python train.py --d_mlp=320 --norm_eps=1e-05 --init="normal" --final_lr_fraction=0.0
Each number is 200 + 30 x the weight over its row's rms, rounded and kept within 0 to 999. Layers, rows and columns count from 0. The size before them is the row's rms in percent of the matrix's.

# gate: layer 3 MLP gate, 320x128, rms 0.171, rows 6-23, columns 0-127
# up: layer 3 MLP up, 320x128, rms 0.181, rows 6-23, columns 0-127
# down: layer 3 MLP down (transposed), 320x128, rms 0.103, rows 6-23, columns 0-127
gate6,096,163,180,214,169,171,222,204,232,175,213,173,201,210,240,265,207,131,156,194,198,229,209,182,202,150,213,227,202,186,204,207,172,167,183,215,173,186,239,240,198,166,132,188,155,174,201,161,149,173,198,234,203,235,174,248,194,208,225,209,270,132,230,179,170,198,196,181,130,178,194,220,193,212,186,201,191,180,193,169,212,223,174,150,184,121,243,210,194,223,190,202,217,173,237,193,250,164,174,237,213,233,248,246,181,210,215,254,195,170,208,242,159,235,230,188,213,163,184,250,202,191,156,218,196,184,192,180,191
up6,099,179,246,203,168,173,166,212,206,209,150,169,180,211,208,185,221,196,171,144,168,177,205,221,184,206,149,209,184,278,184,227,153,254,191,196,206,219,143,245,198,226,244,178,201,185,168,170,176,252,175,199,188,164,169,194,167,156,215,157,176,215,224,173,271,235,206,205,221,184,196,205,246,161,187,209,191,210,124,162,205,207,167,154,177,187,215,220,244,173,210,193,209,190,211,208,194,274,198,169,189,204,196,216,245,249,212,225,248,239,247,196,264,152,199,198,186,187,210,141,239,198,162,180,198,186,213,222,208
down6,098,146,213,220,112,176,213,218,212,247,201,191,179,207,163,145,213,239,223,157,241,226,218,226,144,215,196,187,182,173,167,160,218,248,176,178,204,173,154,227,213,223,197,214,141,217,173,174,205,227,223,208,254,156,213,216,170,231,176,188,136,190,220,155,215,168,149,143,181,199,171,225,166,126,230,232,227,194,198,258,183,194,178,197,174,172,189,210,194,178,199,220,235,218,230,228,153,190,247,188,207,248,201,223,239,208,193,216,182,216,220,206,194,161,203,163,163,252,242,182,185,196,182,228,180,167,218,221,201
gate7,099,248,159,216,190,232,245,163,220,238,232,228,151,243,219,124,200,167,175,153,179,191,167,153,221,167,205,138,151,247,198,174,185,219,189,179,182,213,185,175,154,216,202,161,178,191,180,142,228,188,221,225,199,127,174,211,172,220,206,199,215,198,204,229,200,180,194,202,217,188,166,194,236,215,194,254,230,147,194,221,204,183,199,145,182,160,181,207,163,189,204,181,221,121,218,229,225,169,159,240,208,174,218,207,189,185,235,194,170,158,184,154,245,161,203,181,200,191,154,237,240,238,188,241,193,192,186,233,218
up7,094,200,246,202,189,163,237,222,231,244,174,196,167,188,271,202,193,186,195,237,237,152,214,187,181,204,201,211,201,202,175,201,178,197,183,156,188,241,148,182,221,198,177,165,212,200,198,193,218,240,241,202,196,195,226,172,218,202,271,235,177,233,197,176,164,124,237,246,154,199,205,188,141,134,175,218,186,197,202,180,214,225,187,193,202,153,215,167,158,162,163,189,158,192,117,209,240,222,204,212,221,202,166,192,195,228,158,199,240,202,243,253,158,185,205,208,218,169,169,208,185,194,272,168,148,223,174,181,173
down7,100,147,206,185,196,218,150,188,224,171,176,163,189,171,177,212,232,191,264,208,171,193,215,203,176,207,209,218,244,202,236,231,183,185,208,219,241,206,226,223,226,230,218,247,223,154,201,229,149,259,211,220,203,232,229,191,188,227,242,160,184,180,159,185,199,252,194,178,177,196,184,226,220,118,173,226,198,206,200,218,214,243,228,205,172,242,244,173,186,199,187,190,201,180,204,193,196,197,158,144,250,219,166,212,224,149,211,253,196,142,151,167,154,204,190,212,109,190,215,216,164,207,221,163,193,178,271,208,168
gate8,104,135,196,188,208,183,209,270,226,197,223,195,173,194,174,164,178,134,206,237,214,243,204,200,230,223,212,192,207,194,251,213,149,226,207,175,205,159,259,185,190,199,174,158,196,213,248,240,185,178,257,203,193,218,181,168,200,218,218,217,228,195,192,190,212,206,211,276,128,172,227,232,184,208,152,185,178,154,248,259,216,225,145,222,203,147,172,185,151,228,186,196,209,177,209,228,147,151,173,216,226,212,264,188,191,193,197,231,169,145,167,162,231,214,181,204,197,179,185,195,180,164,192,186,170,229,188,178,167
up8,100,198,130,210,187,209,182,192,200,233,157,215,218,195,229,184,168,178,283,141,163,175,210,221,203,182,184,169,177,178,200,230,227,225,198,220,172,158,153,247,188,229,217,262,189,200,209,209,154,159,171,221,182,184,190,230,201,242,211,215,181,192,230,206,235,203,204,226,165,165,166,151,144,151,174,194,219,209,163,193,194,198,175,220,235,213,207,199,223,200,212,182,181,270,290,205,201,200,236,227,245,199,213,196,266,200,144,169,169,242,188,224,234,203,199,217,200,186,218,145,218,229,223,238,250,175,157,218,222
down8,102,156,152,141,202,178,241,210,154,244,191,144,205,193,238,187,208,237,274,231,164,191,199,239,201,182,207,174,201,221,211,199,274,257,211,193,192,214,170,222,226,195,161,218,123,226,210,193,228,180,179,178,201,191,201,196,220,225,210,189,190,165,209,178,142,224,191,261,241,169,184,196,218,203,191,243,208,237,169,178,187,182,204,227,249,157,224,241,199,261,217,210,224,263,192,224,221,161,188,184,207,188,201,178,199,171,198,208,184,215,225,186,148,194,150,253,199,205,197,194,236,206,159,230,238,253,154,201,248
gate9,100,196,188,245,242,201,216,224,178,209,150,196,195,208,176,254,212,196,278,176,256,191,180,230,240,200,176,188,199,173,179,138,229,179,176,215,231,160,162,159,222,212,181,190,235,244,296,190,242,185,225,176,177,172,173,209,217,216,188,186,169,205,191,209,215,204,217,190,203,227,195,174,210,215,230,247,219,217,233,196,163,148,172,208,171,215,190,199,240,192,211,214,212,190,214,176,209,229,230,155,247,250,218,251,287,205,207,150,208,205,198,137,230,192,189,151,193,179,169,230,254,215,201,155,215,167,182,239,203
up9,094,173,200,240,245,227,150,158,230,211,220,191,197,174,236,172,179,178,168,253,221,150,236,208,188,204,163,197,178,182,254,191,205,176,201,169,194,224,170,231,190,224,215,192,177,235,210,192,176,167,232,178,170,208,241,252,183,258,176,132,197,248,209,216,186,224,191,243,208,216,161,244,226,182,219,238,206,194,194,222,131,177,204,224,113,227,173,157,138,172,206,206,233,208,181,187,252,211,222,214,168,190,157,215,203,210,186,243,215,181,248,148,182,213,198,165,170,187,227,253,216,195,237,180,205,216,198,243,153
down9,096,206,172,215,177,199,166,208,130,196,203,263,236,186,170,224,212,183,202,152,229,229,228,226,165,202,202,207,224,272,175,149,208,182,181,183,165,186,232,160,267,236,227,193,200,239,203,235,207,176,184,222,187,180,184,199,169,194,208,284,214,138,228,106,205,188,221,183,168,213,222,188,233,178,196,225,235,146,181,171,184,241,253,227,183,189,202,250,241,241,199,197,188,223,232,146,209,212,160,161,213,231,231,171,211,212,177,129,209,195,223,199,236,210,190,202,196,165,224,170,178,204,202,222,178,183,227,191,195
gate10,106,187,248,218,234,142,181,192,173,207,144,201,171,174,234,169,203,195,200,149,148,246,195,231,214,222,183,150,195,168,222,176,234,192,179,189,239,189,183,219,165,195,194,175,160,173,223,215,222,261,222,182,212,195,263,188,167,175,194,201,172,208,174,236,177,214,223,143,154,210,179,218,240,246,222,198,178,194,245,182,176,190,175,182,288,195,201,214,241,176,192,213,288,144,211,198,223,150,189,183,190,198,199,190,166,181,158,230,214,132,229,225,225,247,181,218,220,177,151,238,224,237,208,185,204,193,186,217,198
up10,103,211,217,106,191,182,173,132,127,214,209,192,217,197,179,224,164,201,182,218,221,174,157,211,206,202,196,188,212,195,203,218,229,237,154,246,183,231,131,236,160,189,191,159,183,229,191,220,215,259,216,189,174,203,227,161,206,218,194,214,246,146,202,233,175,187,216,230,156,238,219,192,195,208,209,169,121,216,180,182,196,219,240,206,200,162,201,239,205,189,210,233,188,187,201,234,184,168,197,185,192,217,227,235,270,183,199,146,225,187,180,169,183,131,217,213,214,163,236,217,247,231,193,184,207,199,241,130,218
down10,097,210,222,185,175,208,167,208,194,225,213,184,163,154,184,173,202,236,241,175,200,165,255,190,146,220,152,197,236,187,197,169,234,143,214,219,200,199,138,234,115,232,136,214,172,242,220,242,228,181,192,259,214,191,200,234,203,164,219,212,211,246,176,184,209,149,224,200,220,207,203,214,193,214,216,144,215,241,103,180,165,197,209,207,255,178,159,211,223,206,219,234,230,137,208,221,220,188,218,182,175,141,192,189,178,179,209,178,153,224,208,200,186,199,186,140,196,226,195,158,200,203,188,210,179,159,178,181,183
gate11,102,228,214,247,168,203,173,167,212,194,228,186,249,191,204,230,220,202,185,205,201,228,190,227,210,209,157,210,165,171,227,226,158,280,235,191,181,205,182,153,163,149,249,149,191,178,204,176,208,174,207,280,203,216,179,196,251,205,231,177,232,240,222,225,164,188,198,211,217,286,200,166,198,250,178,234,239,233,254,193,186,160,152,209,188,187,212,212,197,190,198,216,218,184,142,236,172,154,208,209,216,221,215,169,191,187,198,210,216,194,219,189,113,230,231,227,199,194,218,268,208,242,190,184,172,160,185,167,172
up11,102,220,204,161,196,227,297,159,189,252,197,238,202,249,194,175,168,243,243,231,211,213,194,211,218,220,249,173,149,177,255,189,222,228,196,220,184,147,197,218,174,148,236,254,156,207,218,188,137,194,197,212,212,183,193,226,175,128,202,186,203,170,201,149,188,222,249,186,212,179,266,204,195,231,202,226,152,175,196,211,181,182,298,210,238,216,210,215,182,214,183,190,223,244,162,191,165,210,164,229,188,179,166,184,206,213,208,244,192,203,190,183,173,207,230,256,167,202,187,205,160,185,216,217,188,227,206,205,209
down11,095,116,157,184,240,194,259,202,169,214,185,279,206,206,208,217,201,230,212,256,158,184,189,163,196,231,193,167,220,220,193,196,173,137,171,187,168,188,182,190,192,217,178,251,181,159,218,166,187,221,241,170,183,186,188,222,209,152,205,189,244,152,199,139,173,223,187,207,211,176,191,167,226,201,163,200,238,148,176,215,208,206,200,160,163,198,185,186,218,190,193,163,137,225,212,194,203,191,136,142,211,250,160,204,202,185,207,248,213,202,209,172,215,225,143,204,223,220,208,163,136,200,238,261,213,188,180,210,175
gate12,097,206,196,210,237,172,192,221,234,181,131,210,204,150,222,247,157,222,220,228,186,220,184,175,152,236,227,257,130,160,212,219,196,248,134,193,181,182,240,180,214,217,153,222,200,233,168,180,190,209,225,233,201,205,190,203,216,235,140,188,254,189,235,194,220,196,177,134,205,187,173,194,199,222,181,202,227,217,232,217,268,223,184,199,217,158,209,212,233,165,225,152,265,210,209,198,202,244,211,207,236,268,213,198,210,183,197,154,182,201,227,217,195,205,170,185,166,173,152,244,201,208,147,195,188,212,224,268,217
up12,094,161,157,144,245,224,149,197,231,231,119,223,210,179,232,213,197,191,224,192,264,182,212,199,271,205,221,166,213,238,222,156,200,243,176,236,188,138,193,97,179,228,201,206,205,184,145,195,207,188,206,193,208,182,221,261,171,211,243,232,237,166,241,192,216,198,184,197,239,213,171,190,235,227,207,175,189,204,177,227,188,167,223,165,231,196,173,195,183,184,231,214,215,206,179,208,152,235,231,188,238,219,210,205,173,176,193,131,237,190,186,158,252,187,191,185,193,206,202,247,163,232,224,238,199,204,195,204,177
down12,093,210,235,210,182,204,211,194,163,190,197,168,188,167,134,161,170,163,176,175,190,184,170,173,197,192,203,239,222,245,138,209,256,197,263,145,188,203,189,188,192,219,187,201,190,271,163,206,234,206,216,206,183,228,155,217,184,149,165,223,193,226,191,220,199,197,258,165,193,171,188,203,153,117,146,200,192,219,195,191,117,229,193,176,166,229,208,188,203,212,155,179,237,192,155,148,197,210,163,209,171,217,200,205,190,161,204,151,197,150,161,189,250,201,196,214,220,176,176,197,217,229,170,225,184,261,225,238,184
gate13,104,201,198,239,200,258,182,198,190,244,155,199,165,194,211,182,208,209,203,223,201,203,192,247,178,245,229,182,210,142,179,195,234,179,205,233,208,171,184,246,205,234,169,221,185,241,182,215,158,222,206,172,237,216,165,151,206,237,206,127,187,204,196,210,148,195,234,174,208,158,296,190,200,152,202,174,232,204,166,261,167,186,240,154,232,182,191,125,240,173,233,188,181,166,198,204,145,212,228,176,225,143,209,151,175,159,189,203,194,211,172,179,200,250,225,198,209,211,239,150,191,187,181,190,227,205,205,158,215
up13,112,199,175,202,197,271,221,187,187,212,232,249,215,230,200,267,167,251,159,203,198,159,200,194,227,225,202,197,156,168,183,185,202,165,182,171,206,227,236,253,182,251,217,201,199,191,226,207,189,215,221,162,164,159,203,266,216,244,157,235,188,186,205,195,229,199,173,213,258,180,199,157,248,129,166,222,200,205,179,186,236,163,209,200,244,204,189,172,211,181,176,126,178,171,202,246,241,138,171,156,177,133,202,194,208,190,212,191,210,202,224,157,224,189,264,167,183,217,173,253,188,226,201,214,208,196,217,214,182
down13,109,200,212,251,233,250,232,191,211,214,198,234,150,184,174,221,199,193,195,178,233,193,154,227,187,204,183,182,155,156,182,234,180,143,178,203,176,204,187,253,192,205,211,224,140,204,170,178,169,238,261,178,212,185,188,255,197,154,203,228,187,236,202,166,155,221,195,254,228,192,179,142,184,224,192,159,226,221,138,207,227,253,210,194,232,165,174,171,235,178,188,167,171,182,172,254,212,222,208,165,205,177,142,202,240,187,172,172,243,227,185,232,231,188,226,178,138,219,211,192,176,176,174,258,144,189,240,195,188
gate14,096,135,217,225,216,222,184,220,176,177,229,206,180,176,250,226,254,172,216,198,180,199,196,137,215,208,198,142,214,220,192,168,205,213,179,249,234,203,215,159,206,184,164,166,183,212,245,189,214,233,200,241,186,199,167,214,219,259,174,179,258,154,166,184,218,181,205,238,189,225,170,184,211,174,209,240,234,215,196,193,190,204,135,159,219,176,145,238,181,218,208,201,200,196,215,211,173,176,151,235,218,269,154,202,187,192,193,250,169,204,212,249,199,201,271,223,154,208,159,217,268,216,223,254,238,232,215,228,185
up14,108,231,283,209,233,252,213,199,209,224,237,261,202,217,186,232,211,195,201,223,193,176,206,163,273,229,218,168,164,162,197,144,202,213,175,243,201,183,164,235,222,251,188,156,182,186,184,205,175,238,220,181,182,212,236,197,153,190,207,161,193,135,223,249,231,240,212,165,176,185,185,197,161,180,213,179,229,185,182,207,174,259,154,196,172,231,227,199,266,166,182,186,200,149,199,167,190,164,189,195,180,147,205,228,210,172,190,194,225,202,179,171,226,139,165,171,216,208,181,170,199,197,198,262,228,173,236,163,230
down14,097,187,229,197,173,184,165,188,187,181,194,226,189,178,187,191,190,226,213,146,181,259,150,219,178,230,194,222,191,203,151,172,193,185,235,214,194,276,190,178,176,209,245,208,243,203,210,184,218,207,146,184,239,224,184,178,171,213,188,200,207,156,237,242,193,186,231,219,242,220,212,144,251,145,219,230,165,202,242,169,237,196,124,219,247,222,199,213,197,196,190,206,214,196,226,226,175,172,169,215,224,223,151,193,210,186,184,248,208,257,197,167,216,212,219,259,226,176,223,259,216,217,252,107,193,251,177,206,222
gate15,105,167,210,163,190,158,220,208,190,169,178,218,183,243,192,154,243,203,128,229,161,209,201,204,161,176,145,220,147,219,193,171,154,195,190,203,222,186,205,202,168,180,198,162,160,112,222,146,182,229,188,193,181,228,193,232,165,156,192,219,196,151,187,178,174,204,239,166,247,178,222,216,230,171,182,200,253,247,226,206,171,182,156,185,208,198,215,166,182,199,215,184,202,186,221,212,211,200,141,189,248,183,235,224,169,217,235,195,143,163,180,206,145,214,216,214,206,199,218,233,148,167,212,267,244,177,177,228,244
up15,091,197,191,188,203,230,269,206,174,226,208,276,238,175,161,165,214,198,251,180,173,160,208,156,166,236,220,172,217,206,184,185,207,179,196,211,179,249,196,170,238,237,174,183,238,147,233,195,191,211,210,182,200,167,203,214,204,186,194,189,125,189,134,173,213,233,148,214,177,157,227,208,214,185,183,221,142,234,240,193,240,152,159,200,154,145,204,187,188,199,163,207,199,196,203,242,181,271,184,193,253,210,189,173,207,213,226,150,157,191,186,207,235,130,192,228,212,168,172,205,224,257,214,215,179,207,191,174,188
down15,100,169,204,193,179,154,222,157,226,185,208,207,222,233,165,217,220,194,197,207,215,196,232,188,216,196,225,155,220,218,211,185,182,197,166,151,229,271,174,195,223,246,238,248,256,178,235,185,217,214,165,179,145,200,194,211,197,194,268,239,251,206,201,213,209,207,170,172,208,204,196,222,209,170,273,157,174,214,190,196,257,161,170,229,127,213,192,221,163,173,175,178,225,196,231,175,217,113,177,186,217,195,180,176,218,197,236,159,175,194,226,181,175,193,204,111,211,166,188,200,212,194,164,175,188,219,154,160,247
gate16,098,199,223,212,129,189,135,142,172,203,201,142,221,149,232,199,204,192,220,178,191,205,219,164,209,262,130,211,261,197,255,205,165,204,180,226,194,178,207,236,248,228,183,207,234,192,244,224,201,210,244,181,225,201,199,275,221,200,202,237,178,200,182,112,219,141,205,203,246,184,188,172,153,202,162,217,215,223,181,260,180,210,140,217,246,212,185,192,168,218,223,177,153,206,172,188,227,192,183,225,199,190,222,161,205,160,217,179,170,194,184,215,177,206,204,203,174,188,204,249,147,182,224,183,180,199,199,198,222
up16,102,118,186,210,208,177,207,206,216,215,200,148,141,201,201,212,214,176,224,209,204,213,142,210,175,175,185,158,166,177,212,211,193,212,245,181,198,185,217,143,203,178,243,177,209,155,197,117,209,287,222,193,222,172,142,217,154,217,169,182,185,264,177,179,187,206,209,158,238,163,221,219,175,202,209,190,169,212,198,221,204,235,161,190,219,175,228,150,200,213,155,176,187,159,157,214,228,216,174,208,270,185,196,249,239,210,216,223,202,167,201,215,226,164,213,237,200,132,199,189,216,169,214,225,187,168,263,205,211
down16,102,137,188,203,157,182,184,197,200,221,186,194,125,224,217,238,241,160,149,208,193,222,122,251,236,229,201,210,159,190,199,148,169,215,191,186,185,192,215,175,176,184,193,145,203,143,216,178,222,162,169,191,194,171,195,197,151,194,221,164,227,187,181,229,166,179,221,211,250,197,187,234,195,158,190,184,220,186,216,232,182,262,203,195,193,207,210,175,214,245,204,273,204,173,207,215,211,185,218,177,192,179,178,291,191,235,273,175,213,232,201,236,184,189,191,163,203,138,199,190,206,159,235,191,193,214,247,172,240
gate17,100,171,177,210,145,232,238,172,221,234,205,117,230,215,223,191,232,282,203,205,181,202,220,207,200,242,225,233,203,268,192,221,218,225,237,159,190,180,209,227,175,166,214,191,190,197,219,201,201,231,163,186,210,238,209,173,209,177,185,199,204,237,192,149,227,204,270,163,198,203,224,186,177,236,193,174,187,221,209,182,179,209,224,187,147,143,238,170,218,200,247,250,187,213,246,166,217,198,256,232,182,173,237,236,192,152,180,178,170,227,177,203,285,227,180,260,182,180,179,171,183,175,172,245,179,173,185,193,208
up17,100,174,192,173,231,204,200,219,198,252,204,227,199,204,178,257,197,160,181,234,198,226,137,157,224,161,186,212,186,193,216,184,223,203,192,197,196,196,192,247,242,148,179,227,243,266,160,191,240,194,199,178,185,248,223,169,196,170,228,196,229,195,209,183,185,215,177,218,175,148,160,176,187,119,160,183,186,223,241,177,232,238,258,194,209,158,188,253,212,182,134,205,212,217,155,193,210,146,264,195,177,177,233,217,256,177,170,216,186,261,199,240,215,197,198,205,189,223,220,183,152,245,222,185,169,170,239,229,195
down17,098,220,209,215,196,218,204,227,192,185,209,173,185,228,184,176,180,253,163,188,218,203,207,183,184,222,252,266,216,146,210,175,220,210,217,238,159,219,166,185,196,207,255,258,146,150,207,172,179,171,183,257,202,184,157,199,173,175,190,191,221,191,212,191,218,240,152,197,182,162,253,211,249,163,205,169,220,137,194,199,225,171,212,164,216,238,231,226,258,178,186,286,202,259,212,214,225,247,161,256,214,191,197,217,189,222,165,182,218,231,157,212,208,215,193,259,203,172,185,237,207,187,171,177,248,176,191,202,243
gate18,102,179,138,180,232,169,261,230,167,172,208,216,188,159,120,148,198,150,243,155,202,229,240,222,182,201,187,186,233,203,253,201,170,187,173,163,212,184,185,194,203,208,187,245,213,177,185,243,226,193,167,146,193,177,184,179,188,236,175,206,194,227,193,200,213,177,212,160,171,172,230,271,146,186,173,214,192,168,132,209,164,228,174,183,191,207,179,217,253,180,244,244,185,165,213,172,173,186,171,220,212,190,162,149,159,202,239,200,176,226,227,205,170,204,197,228,178,208,174,234,233,204,226,175,201,260,150,223,173
up18,105,172,191,230,157,184,250,264,160,218,241,220,193,193,188,201,204,229,235,198,226,205,192,159,270,210,174,203,182,175,172,177,232,230,240,224,154,195,165,204,151,221,224,203,195,176,167,197,175,147,230,175,217,199,274,176,245,155,186,215,186,184,219,162,138,174,191,169,191,211,211,222,184,218,163,155,180,214,230,198,201,181,205,175,188,240,262,196,125,214,176,199,202,186,206,250,216,230,231,209,235,227,188,197,159,210,176,184,168,242,169,205,226,237,277,235,198,225,176,193,236,189,204,215,151,236,254,201,218
down18,099,265,212,146,221,200,181,161,171,180,197,226,222,178,203,191,196,184,193,205,169,186,247,192,219,201,228,188,177,155,191,236,180,236,229,212,145,153,207,190,230,235,236,219,199,222,209,176,163,188,239,169,159,240,234,219,191,167,167,170,188,264,219,201,209,154,170,140,155,222,183,202,176,202,177,224,209,212,230,187,260,198,190,163,142,181,227,247,156,191,186,208,177,190,191,248,182,222,192,259,199,213,169,250,156,160,175,223,201,168,173,144,127,249,220,237,177,177,216,186,177,203,235,170,210,252,206,195,185
gate19,101,194,198,228,210,239,219,209,190,210,133,198,190,214,195,219,166,182,187,196,177,211,206,185,200,200,245,151,214,207,183,232,215,234,166,226,175,207,246,207,129,220,200,180,195,218,193,231,147,190,161,182,179,168,234,242,183,135,186,199,178,187,180,162,234,208,179,228,176,130,160,208,158,293,145,174,188,228,180,209,140,250,186,171,189,171,192,201,191,167,202,167,220,207,142,212,144,233,215,158,205,183,251,192,232,178,210,194,221,200,200,242,233,188,132,162,154,205,179,194,163,174,205,180,235,217,166,165,199
up19,100,224,219,206,229,100,212,180,222,235,222,228,192,163,212,193,237,196,194,175,192,210,250,214,232,218,211,265,195,206,116,183,175,233,215,221,207,215,199,219,216,219,212,219,206,166,241,188,219,172,153,231,175,186,167,167,193,205,155,226,160,219,201,203,251,170,262,175,173,281,190,246,154,151,224,227,234,155,167,188,243,156,173,233,199,205,231,200,154,225,230,151,201,168,214,224,166,211,206,204,192,169,210,222,212,234,195,198,197,172,157,173,177,200,183,222,244,200,213,254,225,170,183,245,206,211,177,217,193
down19,100,236,205,236,205,154,217,147,195,250,235,253,171,173,223,183,192,174,211,256,226,208,211,258,221,198,163,212,188,204,250,152,222,156,231,132,200,171,162,194,280,159,202,210,184,210,218,175,226,209,216,211,202,243,151,163,237,168,209,151,213,209,221,169,191,211,219,168,193,291,212,215,235,161,251,218,201,220,186,181,222,159,203,216,207,196,180,203,217,239,192,221,206,228,153,200,168,159,197,215,177,217,178,179,214,174,208,194,217,166,220,192,203,176,185,260,245,184,255,193,236,190,175,135,171,199,217,193,183
gate20,095,221,190,215,206,164,227,214,216,205,182,198,220,209,227,244,155,198,273,175,164,166,199,204,176,238,224,171,203,222,183,193,240,179,233,196,169,113,213,230,212,211,186,228,224,202,202,218,180,225,154,207,175,261,154,200,171,228,193,174,224,195,138,201,172,232,176,133,201,156,166,209,218,233,166,217,197,155,193,248,226,180,248,183,209,165,248,147,243,200,192,180,242,235,177,267,212,191,237,218,206,187,231,201,222,208,161,209,160,159,224,191,213,181,222,174,130,224,211,213,177,235,229,155,212,177,205,152,211
up20,103,179,195,179,163,201,246,185,215,247,208,174,181,221,189,204,167,208,190,190,193,213,248,232,251,247,257,205,218,221,185,211,247,182,235,229,180,163,177,164,208,206,214,209,111,162,199,188,243,232,181,174,163,169,180,187,143,224,204,172,215,174,229,208,214,202,240,191,176,199,204,228,150,201,216,151,241,205,206,198,194,176,195,220,211,170,213,199,233,219,220,204,176,165,234,212,242,145,206,153,238,153,144,244,197,184,234,141,152,163,200,212,132,179,207,186,233,244,200,245,183,202,156,231,178,138,173,206,228
down20,101,190,224,229,151,147,181,168,173,173,138,205,194,185,261,234,188,206,224,197,163,223,226,156,212,179,169,174,195,261,200,163,215,170,192,238,204,166,168,210,193,186,146,176,188,258,195,194,190,238,231,227,168,209,216,174,194,224,205,206,189,156,158,187,201,198,214,192,191,195,115,212,245,150,192,200,291,190,222,203,178,191,192,173,184,223,177,220,208,226,255,169,264,186,222,231,216,188,238,236,162,220,206,186,194,168,160,224,136,239,234,185,191,136,247,191,201,191,218,202,209,216,174,222,204,229,154,179,192
gate21,106,183,197,170,218,116,257,198,218,189,218,116,222,199,209,200,194,181,173,181,196,184,247,239,205,152,221,205,231,278,165,188,172,168,186,160,183,234,211,236,216,216,212,200,177,182,222,225,270,209,127,206,176,174,218,258,217,202,210,203,216,239,218,214,178,223,199,172,203,151,208,200,241,179,192,180,168,256,217,174,220,259,184,206,199,165,258,192,185,238,219,173,197,197,248,206,168,194,192,223,154,159,255,224,190,154,192,206,239,170,203,173,205,231,162,167,177,210,220,195,213,168,236,200,192,247,231,182,215
up21,108,216,218,238,162,176,214,248,158,162,220,216,179,171,165,190,176,215,242,181,212,229,191,133,152,163,227,212,229,196,213,201,239,222,265,211,211,150,176,184,216,225,153,229,205,154,232,224,188,194,149,269,247,210,202,206,200,191,202,186,185,167,197,187,262,215,215,181,157,188,196,200,225,193,177,248,236,169,165,210,158,183,245,201,257,188,166,226,229,200,183,196,231,186,197,174,156,215,142,147,174,217,168,202,193,197,129,211,188,214,201,194,270,180,230,183,193,192,214,175,247,161,165,203,250,171,167,201,180
down21,101,237,192,259,217,215,141,277,217,205,241,231,202,172,240,185,181,210,236,169,206,240,140,195,139,220,179,156,192,227,186,222,189,193,159,205,183,186,179,208,170,189,168,220,195,267,177,192,189,197,188,198,192,217,221,174,210,184,187,205,189,179,163,217,180,195,173,204,159,162,150,203,243,201,158,236,226,186,197,223,184,218,203,201,236,172,233,190,216,231,195,186,167,170,168,176,218,191,187,207,180,182,271,163,178,231,204,261,222,202,228,193,206,223,175,198,131,179,235,236,261,246,206,192,174,242,145,258,264
gate22,103,184,257,271,199,188,180,172,214,212,253,215,223,190,186,247,231,198,182,261,197,150,152,197,164,246,169,157,210,195,190,215,223,185,181,184,214,241,120,248,189,193,202,200,172,191,155,198,224,254,232,167,159,157,189,154,198,186,216,194,169,233,193,188,203,204,162,252,181,215,219,107,196,190,230,203,169,171,223,216,213,249,152,176,173,207,245,204,239,193,201,208,195,201,143,215,176,200,230,187,190,213,186,241,212,151,184,195,251,203,261,238,193,175,171,239,145,193,196,218,185,194,227,197,207,209,202,197,174
up22,102,205,133,157,141,253,227,189,189,210,205,227,167,128,206,172,210,196,162,210,165,197,157,203,248,195,241,171,173,234,234,202,165,166,211,201,199,160,205,241,189,244,237,213,218,173,194,161,230,167,258,166,209,162,180,242,247,199,194,180,205,233,178,195,152,253,211,202,234,241,208,157,249,182,236,200,241,203,199,251,202,193,245,183,172,225,205,147,185,141,223,235,220,146,197,188,165,177,249,247,218,204,170,227,178,192,238,210,197,235,208,219,256,208,213,196,225,172,227,216,203,213,197,212,186,230,185,173,219
down22,098,206,195,222,193,209,160,205,171,219,187,169,161,247,171,219,224,185,200,183,189,182,309,171,157,186,177,168,208,183,168,162,171,173,223,142,243,165,175,192,179,230,202,201,189,187,224,189,210,204,148,206,149,188,179,201,160,204,202,245,248,177,171,185,253,187,192,226,225,234,180,223,197,167,179,153,195,206,151,173,220,143,216,217,225,163,159,171,259,232,214,184,198,174,213,207,250,199,240,210,180,136,144,186,200,166,238,204,210,191,185,236,196,216,208,216,178,126,185,138,210,171,198,196,163,181,165,229,185
gate23,099,160,152,235,168,171,257,175,201,168,212,173,186,132,191,222,212,223,206,262,208,138,193,227,213,202,210,222,183,204,186,158,188,152,167,198,249,199,228,225,203,228,198,221,200,185,177,183,242,207,210,222,256,244,185,222,199,171,144,239,176,222,235,213,208,244,181,204,229,221,156,180,258,216,202,154,197,223,201,208,160,198,182,180,200,136,193,165,217,190,251,199,167,195,173,195,213,208,260,211,252,168,224,190,235,203,234,196,193,206,195,181,161,167,167,171,189,208,148,248,210,228,186,185,251,107,201,205,183
up23,103,178,242,228,195,214,188,206,227,210,202,202,170,252,186,168,204,186,230,212,171,189,186,220,203,217,179,185,138,197,265,203,173,184,214,191,206,215,179,193,227,194,188,232,288,189,204,203,153,200,141,251,189,200,210,222,208,194,256,212,161,173,204,226,199,240,218,188,226,247,224,179,179,235,234,298,209,215,182,156,163,197,237,102,181,190,183,201,177,185,248,194,198,198,179,172,225,224,157,238,168,208,200,207,266,192,202,161,204,243,172,252,199,206,209,197,197,210,207,181,205,199,144,203,281,191,188,175,218
down23,101,217,167,207,213,272,199,194,249,153,213,243,172,220,210,184,178,177,213,182,207,197,231,216,164,200,187,235,205,208,178,182,165,164,223,238,143,180,237,139,237,210,185,207,215,204,226,203,180,154,196,228,226,162,160,241,176,219,212,223,185,183,241,184,224,180,235,189,226,162,189,179,209,212,196,165,297,191,207,230,176,218,237,249,213,183,222,220,211,181,175,156,189,128,219,165,193,202,148,184,202,188,207,161,186,197,171,179,187,201,146,194,179,235,231,238,270,247,171,245,201,183,184,267,243,243,212,196,214